Each number is 128 + 24 x the weight over its row's rms, rounded and kept within 0 to 255. Layers, rows and columns count from 0. Numbers have three digits each. The size before them is the row's rms in percent of the matrix's.

# q: layer 16 attention query, 384x384, rms 0.0476, rows 24-46,151-174,279-301, columns 0-63
# k: layer 16 attention key, 128x384, rms 0.0451, rows 23-45, columns 0-63
q151 105:108110086149114170179117160140112145122170157140093122150110123104153113113116081107137114127130151102057132116226129122120137109096160157179090145115118138150178114110150128164129178117128139
q279 109:105090113149096124151148121150137140111170147156094107146137134118109103096107129144118131140083144094123117132151136134102153111110146125145096124166119139139147140141109126131151123153144113
k23 077:140104160126129117142153127111155145129111095098166131104161115118094149124132155149093179090120112101140109156156156107136123156161138102106096120100109124121082166124107075155105125155172148
q24 109:123137144185159146123140126090123130167119175135136105149161119106090095133149132131134144116096129108124111108111146146187127158133101104128121118099111121134123133127114100144135122129112112
q152 113:099147128135130124110101096128113115138086086138137169121141110131102125140119176139154164128127133140166121149084140121119153150168132118123174127122132087136134148116131114135100107118163126
q280 091:144141105137140118140155105108095106149116114134113183115109112137115143082113120141093154146138117130146104061145149159075120136135099103140113127112142135089137128151118143145106182090131114
k24 072:143137144112135107100096147134167143123124126165122118129169137205162093115137124154164143114200123125144089118130141074148099121119143172140183091090131119185096116139144149113149133153119093
q25 118:141143142120154143092132096095067104115142151103145121138124119157133131134167156110166095131126116137102127119119108103164085131125120165154145111075099115111125086136108126143112105134126126
q153 121:128199141127174087125104098114142110156122115135164121121127138131092142104156136126141119125134092183165129096070148113132095130137131132127169119119151110101110094105132104139118091101129094
q281 105:177173126109146130121140127071091108145109137133117147115126134131117147118155166131126095139158112110109149095127118102136104110153086146123115094119147137148122128146158136153080117116077140
k25 068:116123131138136138156128155139154160128127131091133142146095102121152108091127092136097166105140163120147130133162150101134118128140130132137174132145110143127104184129160124100133156113165106
q26 131:189160122132175138092125114091079101160114155112122111114137100143151145117137120122122105118111113129102135137138104153143083150130113156157178105125111087104142140133115133111106128107093114
q154 138:115193148139135119107103111130126108156127127134158136131101108150105132126127149144177122117112102153132105124095095139152096194140135154135187128117108124112118150121132117139110103124134119
q282 118:168157130136142154127142134107088121154112130138152133118128097163112146130136115146151097111100114123137122132130160143122087157138110139169156115086123095117160107103145106139077133099101142
k26 067:087150126124095109139130120156121149119147139081112132137109102146132094139177118135127090123138122135122178140129107125097121103153141154150117138145096135141141141158125168102111144139101176
q27 092:123127121130131170124141174087131138157102134108130147124100096096117153122113131147137120148104140094124149105127129124164130113135157136100151159090172155150120117113079142125119149119125121
q155 095:114114106135117105138143122109113165119138162113175151157094073100134101088128120139086140151122148130131140110152124137138125132127142157106129116152161151112175146157131127121174109147152123
q283 103:134153131127134144154186117107133129132097124136120143137107086122112155168162131132147137131100115092121164089156133093103138150088167131110155161103155138143134108143186097125115159100135154
k27 092:134116145137141111103137122118138131112109106118084173173119162114106104105115119126111141128146129136128180126117162126129156167139100138116119133116155164150137125115129138145148175118158136
q28 092:140134143119197144095093087087148094110128155095093158109116125126119131101128132124133086089158099152117091136168121166160106121158128153164122111091110089150108110111091114142146151146160134
q156 108:108102098129143110121097127103112137170127099134071124102136109136122152115146117125126101120150135131130151135177134107119129121173119154167118069108121163122109126080135116135131133147139101
q284 106:138127146094124177112131137139130118108134123177116148093091081129155169108117127143095119094156124084120083141159131129113116131132145134154141091075152108148183168156123147107130153128110165
k28 096:155108113101130141155121126179141148179139163143102091174114105105086078128125160121128152125160158116144156099152130107122129148127134112121136110123124116142142140152105142151115169120134146
q29 097:163139122162088118189119127139130122095179097165111106125121134122110123099096086120127094100141125132095123149172118150093137119084140120149138179143126108106136160111097139103136109117108122
q157 098:132140155146092150163151113120163116118095107125115107201117097142124137138147140145125099109096159139111115141098167162112043155090124124133136079145151156124128133170087097142163101132144130
q285 095:121104152148140120168113151148124154114126123155114116144158172142143168137150130131125143101149114110152125163118104159124105091157190128151143096118106113158165141109111097124140138129132094
k29 093:103145101136156105114147108093127109096077121123105164115131145092119108116155143131154130154101144129130141122137129103136140154119153111107094165155153183162109124130160156101117102123131129
q30 097:132151137133120124134065167104101160137122115157129076091142157156142117151100126139116124157193133113102165190124115137141097186178132184123112113128137146108166105136138116127116144146175134
q158 097:110142194123135107130124133085159093133137121128063075114196127092111152085143168120118114095149150122165110086137096161149138125118122138117120119145099101141105119152130148081154131126166140
q286 094:165123150150132110117083120121113143084118143141108131099187136129102164142109139160115147119140103121129177117152121173162092134154127148136109112144100151169129114112131148123135132152077166
k30 098:129165135125158162133147111127156101134149104102107105141127151106120092149122124154103134139122110168137093094111112129136151105091135102090111104139108109120108161122151132127114115120134140
q31 095:155149141128137144103099139074170106102119126176076133148159142153110066103122111120145086109149131140114096168132125111112133099126123134137131119089134110128137129114087133144131159133100118
q159 103:173148172113116139100145170123129126166162099133114148111127106173109099119126148135121147110126141116158148126144091110089141124145101148120126142127100153154096105059126134127134149110092120
q287 099:137125141121103132061094118128165096100128140103121120094175098130112074116125145146140135130176174154130114126169088101138145179148102143133136086113124111129134143124120126106143098115137104
k31 102:120175104127152162148147123143094116138131168113132105110141156152099110155112122144144085107097136150154118129128110124160134077125114134133144134123134145111129162087113143089120138126092121
q32 093:129100126095114122121135164098156161125099161128105153119115109130102141148110118135120088188147145086118153111129118133151167118145175096083152124081118124146129137153175122121154111140101137
q160 095:150130133083116117119133156122136120111112141148125142120150159106131111140112130131108090128139127130159122109137118096104175126073103140215114155175129136135119146111117157147161121113102129
q288 093:120140149143118128094115154111130096202102119086121154123133096078139143124159164146149149131136090157111109090117090110129147139143137152123135176098109126132165171182130115113141142117094118
k32 095:092140142129142104127147097133110101120128124157171136134097132109135125153102123120126118110122130152116113171108149088138114140149092095077130162195124129139121086111137124082179119085110125
q33 094:107124075140139124153121132148142152114120134148129133100078148089162156134123114162133117128132149163055125129184134139107096136104137119156094124130173124122144080137138124127102135149118124
q161 107:116103145144118142092127091124095167140078154143150146140130092126078159125134151151152132165101163136110134098090118116153099153137141101153139139104133180174133140143128132081150090117141092
q289 105:132092113149128136134113112161120125120130145154151130130134156079127107132123143129115161137141167090076112109142188132109110143130137104116117133156141142150165083154128116082139123127112072
k33 101:110137136134121103127104095129149118155100105143112099151114133133147106144172154134143143118143167115184121078096108095115128154124146152180154116108131133152105152183117122117104099102089159
q34 096:132151142090146097164154159143142175122125156140143159127137127131153128126129098140145147072143113135144134160180151129168133130147153119113134115114142153139159145107151117177064123125123117
q162 102:124134145127155109091131123162156170158073116100134134123154100085170114110134144116147140133092111112094151089120153116131129105121111175150155167134114092139128143223135112123089129130104102
q290 100:116120160097112138113147102104180063075118142117143117131135095128106077128105142141164128104100145136070145126162117105181149138104151108123124136137137131143139126114141152118077092154116145
k34 099:148152117130147149116116126177155092139108117110093124094141178127139175116111119141119126103160146129124087139110142133150119093108155138135157189138103080132131137125093131127123108098125169
q35 087:124110117111124142159130139145099079122100179110095150144106143134106151121146165125109155128118122095201088133130157164090137159143133116128133135077112110141120120151144117099152098172096101
q163 099:112142131112134120149096116122141114103099126126058125100120164080135133117127163176097036132138107105124118137131159120096133192101140127154135109089139127120137146127151130120111156118160101
q291 116:105107131112115109122139110139101100113142130138140116105111129126173140090090173122095148138136101140140099079118131155124151124118128073092115117148093103128153141154164128128155141120140111
k35 101:126131112146165107106143113168102174154147096128126115064125122121100172113130129140128154094148179100152135169111110094147081119142155147173101123157137143135135133140112118157082090133124116
q36 097:104134131144138132126155153115116150141108147132154155136115117166117132100136106147153119142123088131129131109111154168168127118166111095117118177139116131154146141111155071119094127127115061
q164 111:134093131110157089113089190152107119156150160151161126103120112125120158110120140130138148137107080124151131168095159099105123140171097125139111160142152140152109133126167165122133149163147114
q292 093:138145152091112102100113125149116099134160119115073145095125104167166170139138134179141140116136121158117159168126126160163135120176133113117125107148139123125140184115116199151128127141148127
k36 105:154113091159128168146127083132125137131150118153149116138143162128103120184089132056165126110122153108097118127173135125116118138145099109082137133116144122128123122113126118128126100079126144
q37 101:118098130145152142156134137156155095165132125169158083130092134122144095132116122088106104128128126124150142136119138129140143141141101170139130167106109127136102124174092116134129098116145102
q165 101:099144100087134132150088154164108119141123102139132125080136153154129113104137130107126163112169084090143177158113139126143136125171117112138148172134181173102096162101154143094123092139139104
q293 102:147181124129185150141097097160143124148110150142116143111121110112130138138145077112119167125127127081144117124128183146110131150119124135137125158126189142143139101136130100117130112158116069
k37 105:119096124172118177127144097112123117151128141129125123172196133130130111098156176137179167123112101122101081127109126103082104153094117129163121099090155122149099153162126128187152172131143139
q38 088:121151128140161118136142151123121116127121140108119141126143148162125148086124118178144124143158165086100142090127096157178140103114100120045107147140135122105111160148160174077123119109138125
q166 096:098147112161097102151125131118126142134096133138099109170106157147140121096125132138150129126121092133108124143110123159112156162138126119130124131140130112135102128176152173122139145172179125
q294 097:102105177101166101161158153103111123165135104130130119128108137173115114106105083109127137117114163153183117133147122114120122195133137111099148109107111116124117107118149129137152139109148129
k38 092:105129112108123161127140103144098134119091118122127146124116095125143156128176159145135151134181138094118127121125156122119130151127092103161145143156101110150129128099138118149131116117178104
q39 102:119138130138129120140130114113104136126155124130128148099101111111128159158095092122156124158170134091120150159127095109122105149133084120161161174128094120151095143122106138133141094149083108
q167 103:127149148148126132190122094144106084130112092141116127142100136125137137127081157118131146150099161102121155148125164101089088151112106109090119112148107127127092122115111150135121119156114145
q295 103:125138111142109098163129149105081173090135118145126135147095154132118153109156080148140103171092123138152140148129119119117107114134126159193138140146111163066103120078101122142101125135090178
k39 109:085108164168137110143117165119169163145104135127151128164109144106109100131139145148120161129109111163120148131139148116122147128138175135103137114105156147129162107130089157130149098125175125
q40 095:084143155146142123127143103100159154170106103162118099139071102110154113122125098168172122104107116159143136169122152127144107155121147132150132100132134142105144169112116128166118154091140152
q168 115:100105142128142098125100125115137168180125118139132121116144121106164122158136104154146191152135125137133168106125120120117104103126124130135118097137133145109121159161140134127089119148180123
q296 099:096106161155147133120140118115182121150130095155120117082110173144140117131108104153136137129146111107122102150137154128138111149106131119157134081112158143135115147174146162122110112091159113
k40 108:110120143122123113128224121159125121113131162128141152146113115158148136121119129157125169103089079099135120092103127159163094144121125097118121122142103103166155142120136119133184142152129127
q41 090:120124137147135125124127125111150121183128113130098137185134107156169105122149088111132139149119129178099169103152096145161144153137068134156123161073088113151132150150120110163114110118150148
q169 102:127093112114137108122135171159100119146147114151143042078129133130184132110118093133139133131130096150163122137151114086128161098122111119149088205112119097141143132118165137113124109126148100
q297 094:154140143115149143114122151158157131144116137131123119133125104130102095154184119152154099125111084121105092151149157141131103133122121171152115104093156099171119143170103097172122126171105102
k41 099:182085146111103149105116098099118097130151127140147135153169142133147148139100134122123108146118115133097137117124151117139083146154125080109151120121108165125146148092107110104142112122124148
q42 099:119133109123135123097088114158122141098142154065124113112117125132104122140103193104167174136106122125121104133131132186140116168164120129134118136170140134164113097151133138115112133126174113
q170 101:097143100103132118112126146155133144104103144075165128151095140104154135132126120181116126158127169173112139129137122156185123113131115168111106118073141138141107099147118115113122133131121099
q298 100:125149110117140107138098148105155136073118110132117151107100167142143132142118149111107096149112145133103102120154097108148120142146128152150122168106179109168098135116149163123103151114110112
k42 100:123083127140164132196124155099157106154120075119134178118111135139132128123129086101141122134150093140151118135134152091109162102123126129148142096106176138075157136106088150163094127152116168
q43 100:139139116079093087108158174143144140144147110109084174157131118138102116130147160107112193119092149135123138138129135117116117118153128123150108145074141130136132148169105164125121142175092140
q171 099:121150152107129098102142123186122127115125149099125142112134129104148120111133164148144197093116133101107120153110171122085116171118124143126123148130084130120125181101094121118120113125126124
q299 094:101172138075108105123140109132144108105106119101115139082105115095150115098136150159130099111125128124139110086098141142129145160176122120159114159123146126106165116122133116157114153151087132
k43 095:133157111155155112121136110143146093146097141149127066103134165142117133152107133151123098131151135140112095132115152109123145154100143121126133152122125132172160121112158163121094123104149149
q44 089:118120154142149099144083161116086152131129076075123101124125109112129129117123112100129159099127131125124154100130119108117144135144174166121101148132088148113133155090124147157136095132156135
q172 095:100142170125124107105079137137107124122148161097141108099166140143135105102146128117115168099135136103138146090138143129111104116105152163144134118133164112140125091129152159133140112106135154
q300 098:138105139105112106094136151147121139156123099145153112131172103113120113137139115141159117099136117135145123099088091080125129131119145170111182131098130110140131093086091110165117109140138084
k44 094:095087131102121088117151152143149115117119093135131099097098182128174132128137144120117094172166129126112127118099118143084108104131092092125128144133111115175127155135121156121154097124168155
q45 091:145146142131158123111133114146123134129129134141182174129093147140149112085151093148124100093136094159114084114121115128187144125146168144162139128112194103092108158099139123156060139132112125
q173 102:106108101121087118112134143130112138165149108127147193167119104161128140154135105133150162141135107162153116149144117116151102156167157131071145135153131115109140147091142102113130168094148112
q301 099:105103142083109133083080088117159139139118159123112150155143137154107144146091128148125162135128139156131094129109129100117176119115185120130138151112122150109097113104143129090147169131126122
k45 097:101144132112130094117151182125128102091146148135110119138139165122152141133082153124119095105123111113135143111143137129183096153126049132105145135124116076131175120145160147132118141076149165
q46 087:204097123102141188117144153139196144133106113153135149137141105158112158128101144129095145132110106136113134141145124108137145102130123111153134099159139122101152102136147108131138114143111157
q174 105:151116111143158118099130139143128140126139131066137185130157134119167128149094184128131107125174121115165162155098098069108104122142093154158069090063139139148134154101135120130165107111122126